config = dict(
    norm='layernorm',
    init_std_up=0.0538,
    decay_shape='linear',
    doc_mask=True,
)
Each number is 128 + 32 x the weight over its row's rms, rounded and kept within 0 to 255. Layers, rows and columns count from 0. Numbers have three digits each. The size before them is the row's rms in percent of the matrix's.

# layer 2 attention key, 192x192, rms 0.125, rows 21-42, columns 64-127
107:105112122134140157098134172145135131083084212143167094128113092130205109149154123101099114167183076043133136124107180149101174070118108146197161018094174141126102075087133070161200131106144144
104:136157116075117160133076086121132080119080086103169139163151086122097168115139093119185148068115117126106179100093129095123114168142110159171153152088153107128079124162101135098175123125156126
097:156131165174073096136115140148090105143107191123077106118130139171107124194067071170114157166111136142159144164127092146098158095104189097157100120152119172150125150106144133075123155176090119
084:160124141101167115088166103159095128178142082072053136076153133093125102106099112128130118134136073113162123065107110155076098081106199133147171136095130143149130152144067090103128196114132112
092:090075138162111135125112125187058184116131098151129085080091150089158126123146125144141121096080078088116132144114139078143134075126146161164089119128130156133214112115064150123163131044101135
104:163114112100120122127111135106103154187140148115076174133132129137129116183113120144125103131140100124147116117140112138099151153114163140089166179073096136177090086177109108155098141116142156
094:134104154116150135200124106103111139200112180112165126147120105148147177182137126080079122111114157167096135163130070136149100105153144130136125137121097085107151129143151164133128073142140183
088:090157150175123122161127022089121146089141079132089129126167184150149095100198124126169179132136083075172166083165148134172069128146139068073117086123101088096075162142149074109108131087045117
094:181105173093144127161153065093174126138112114150134188160174092134110123104139077165098151167110150161185152126098132148147126115168219094136117133110180180151137092086118206118163149116143134
103:145170141092125127151033128149087109157104109178152169091189139101148181098067130114146162088111134110092098169124055198142095172125124136177223123156142114150195071146140075105089084120109081
088:071159160095158161106099154126147107124081150156109101141156132102117161112150099076128126132171182077100124107088133072196070173093171096153127062097139198101123150129172097127150103184096072
107:130057134117087123072121143099117088179098172109139168133129116186120083172169119174146135129125111143138161124102071178097210067136137130137106113166190130136130110132141082079093108111139118
091:153074107187161167133114088147155137162099156110153188137145110147119135116151065108108132134206131104142126125104106145085201076187118119161164121159121197145085130143063178119102141141143151
099:096110096096112078119136133105158150118123110132132081089037091144140097128082122135134169129138104203151178193177107102125080135204135149098114151119137121155170134144085160149100132110105176
106:081187160158120143101077195103140141158103128118155061103117101120078179089156162117094155097139092101129163125089157075149080142161151110171124097139149137149094144063155085171107092130117153
099:127146124141113084052100100139109092164053116105122166145130098166104139142084101098098143073136147160142119152144106069123151118165108125105104152153156160187082141132107168126156140137060141
103:134100125059139094131111088118147124119142067124152159191121154108119104081099091105098144141105077200138114127137136109139101127145075108153148122152097114187097093154167142111126107098136130
095:098095168133116151151117103128146146117134133128095127150148150157165159159098159168148083120112081166110167155133162094155137094144165173076100161090097069095112097176065118131115108074149169
091:138165128130168109082164134137128089153155144130123087102100117143130131187118139115146104140178097147105129126146170172073131094086104111134181129116146084099147127213102052125172185110135125
086:156094137155113131093130131127158108183101127179150180070103123066138151123117072159107121130100157096149090123173110170080168122120111141176118116136151143196127139110137130191111127137138132
094:168158101139157070135096126094129095150144073129175190087116163112120087126077135045094153139119132070127070107125069139118119147154163128110117089119203141103112174105164119055133134143129054
096:143066110119095098109114104187101175128189142102125145143160133139139105097133187124072100175181105151078090065128074101088144139085075152146175128123214159180142112154165114138121128134145138
# layer 2 attention query, 192x192, rms 0.141, rows 22-42, columns 64-127
095:117107130169160126108137188107128155165144114163123167101147151141166119132134149134079153106108186127191186127142097137185141117194107095146181157111094135105126112145165096157119098153132119
083:148111192095109123139159118122084137144132038100195128114112093148149127124111157092108138122096131087151087074161165144116178109150142140167085151083082085060124122130153171127116085161148134
078:139130187075150109148094193192154132078135110080126139177090119140165150152091154132129086129158142137095111087124115071175202156147090075190095157184092158157178076094126186161092118174153121
091:143124074141120091092130095183063085096147137092088149123105079132123147128101109154148152102153101173090135092132106134159122202135095112086127102178164159089151150174110068118096153157094088
096:098107127124071112164095199063140095139153111150147110124172142184178141092105144153128148110092160097114169164077158095155106077077157060117105077148130102127120115122162129180045056105111133
087:102122128114103103017113173100149153133141112136171163165182124108102060103165141169127121137110126135107120090116131124095115160082136156172168048080123156143094117169085128126129097126138164
090:152178108095131122141095117147114165183113149148118117170128107133116137158104113152096147123126117110205073153122108092153191149096118170151171139112176125155111099091139152147126132102131109
095:061128151145093152154096143108136164111086092105108098099119148097129131139136138095109106087212058144147132120125071070110086089057203101137171176141164095135107126107160107135106079137174123
088:172114198123121107082092071115127176119194143082125121164076145152088060128144180143082131160082124149112128076104182112087135114142145145145094162120118136184130128131087151218138137103099131
088:091074112198151104136134122116153113178141157152108174088124100107068097143109156138109167116110101131147117101077100177157061103118142114119081240160098072089114156121122112177158152149105117
096:131151099132124156167128116121125114098122112136128097151115126134156172067063189097124160101102187087115094111148200169163114157125133143101121103190114120145150161094180138141149130144150159
077:116153149154076112189154215150097140070068132085091093171165145177155125116095154121177118154123094164117142108213122062124097170097142179128123156097167121054206090097130152104127132157151090
092:121102164117131166120093107126084153120098119131157143089108171101103151139163062121113065179142124085093044171137098106119189155129156183092192148140148075148184114161097114074123172124131153
095:096163160127143130145150094136092115111138118124136157064117107146149084161168105111144146142122104178105115119151149188120165070155116167174107133138071102132160145056077135126112165138138152
096:144091128100081154131078145118163188158128131137152175139164111162148137124179161103084098197108081104107183124170122145156164088175148089199094104108093131121164139084165103063101081131148147
096:145044064160118126152108125140073111132116137163086140131152080133131163179154119183117082173064172110057138185153127098070134144102137147125150125108073133175143208082158111156097139147099115
090:091124097113131155102122094157131131107199137138137115163179133104185107107125086176189128153061117117106090095081129144128138191078086085127147066150148154214103151154044147109129160149167148
082:139110131141169093148099087138139127115148102118087147135136139025197174150142163118151190105119088157203110156100118189143174121129042153103086111155077142168082156149063134176131106126166133
081:122115157108146137137138136096066148088169112073171083200140099095140170122112094141100143054144156139166199105145153168164157110185129078152149184119167115140132123081125161155119168180122107
088:165115167082112059132130121165123135138169106152127083126037065134108185150106151126133133118149147101118167183124157094189151123127124143092107182073217143119109116098125146154151061160129144
090:138077203150211120175105141135140019124143178163168144194121136136111137105088161122100120087104162090143075141140142126079070180051134119137154124114041130127099122157165111164158118154135130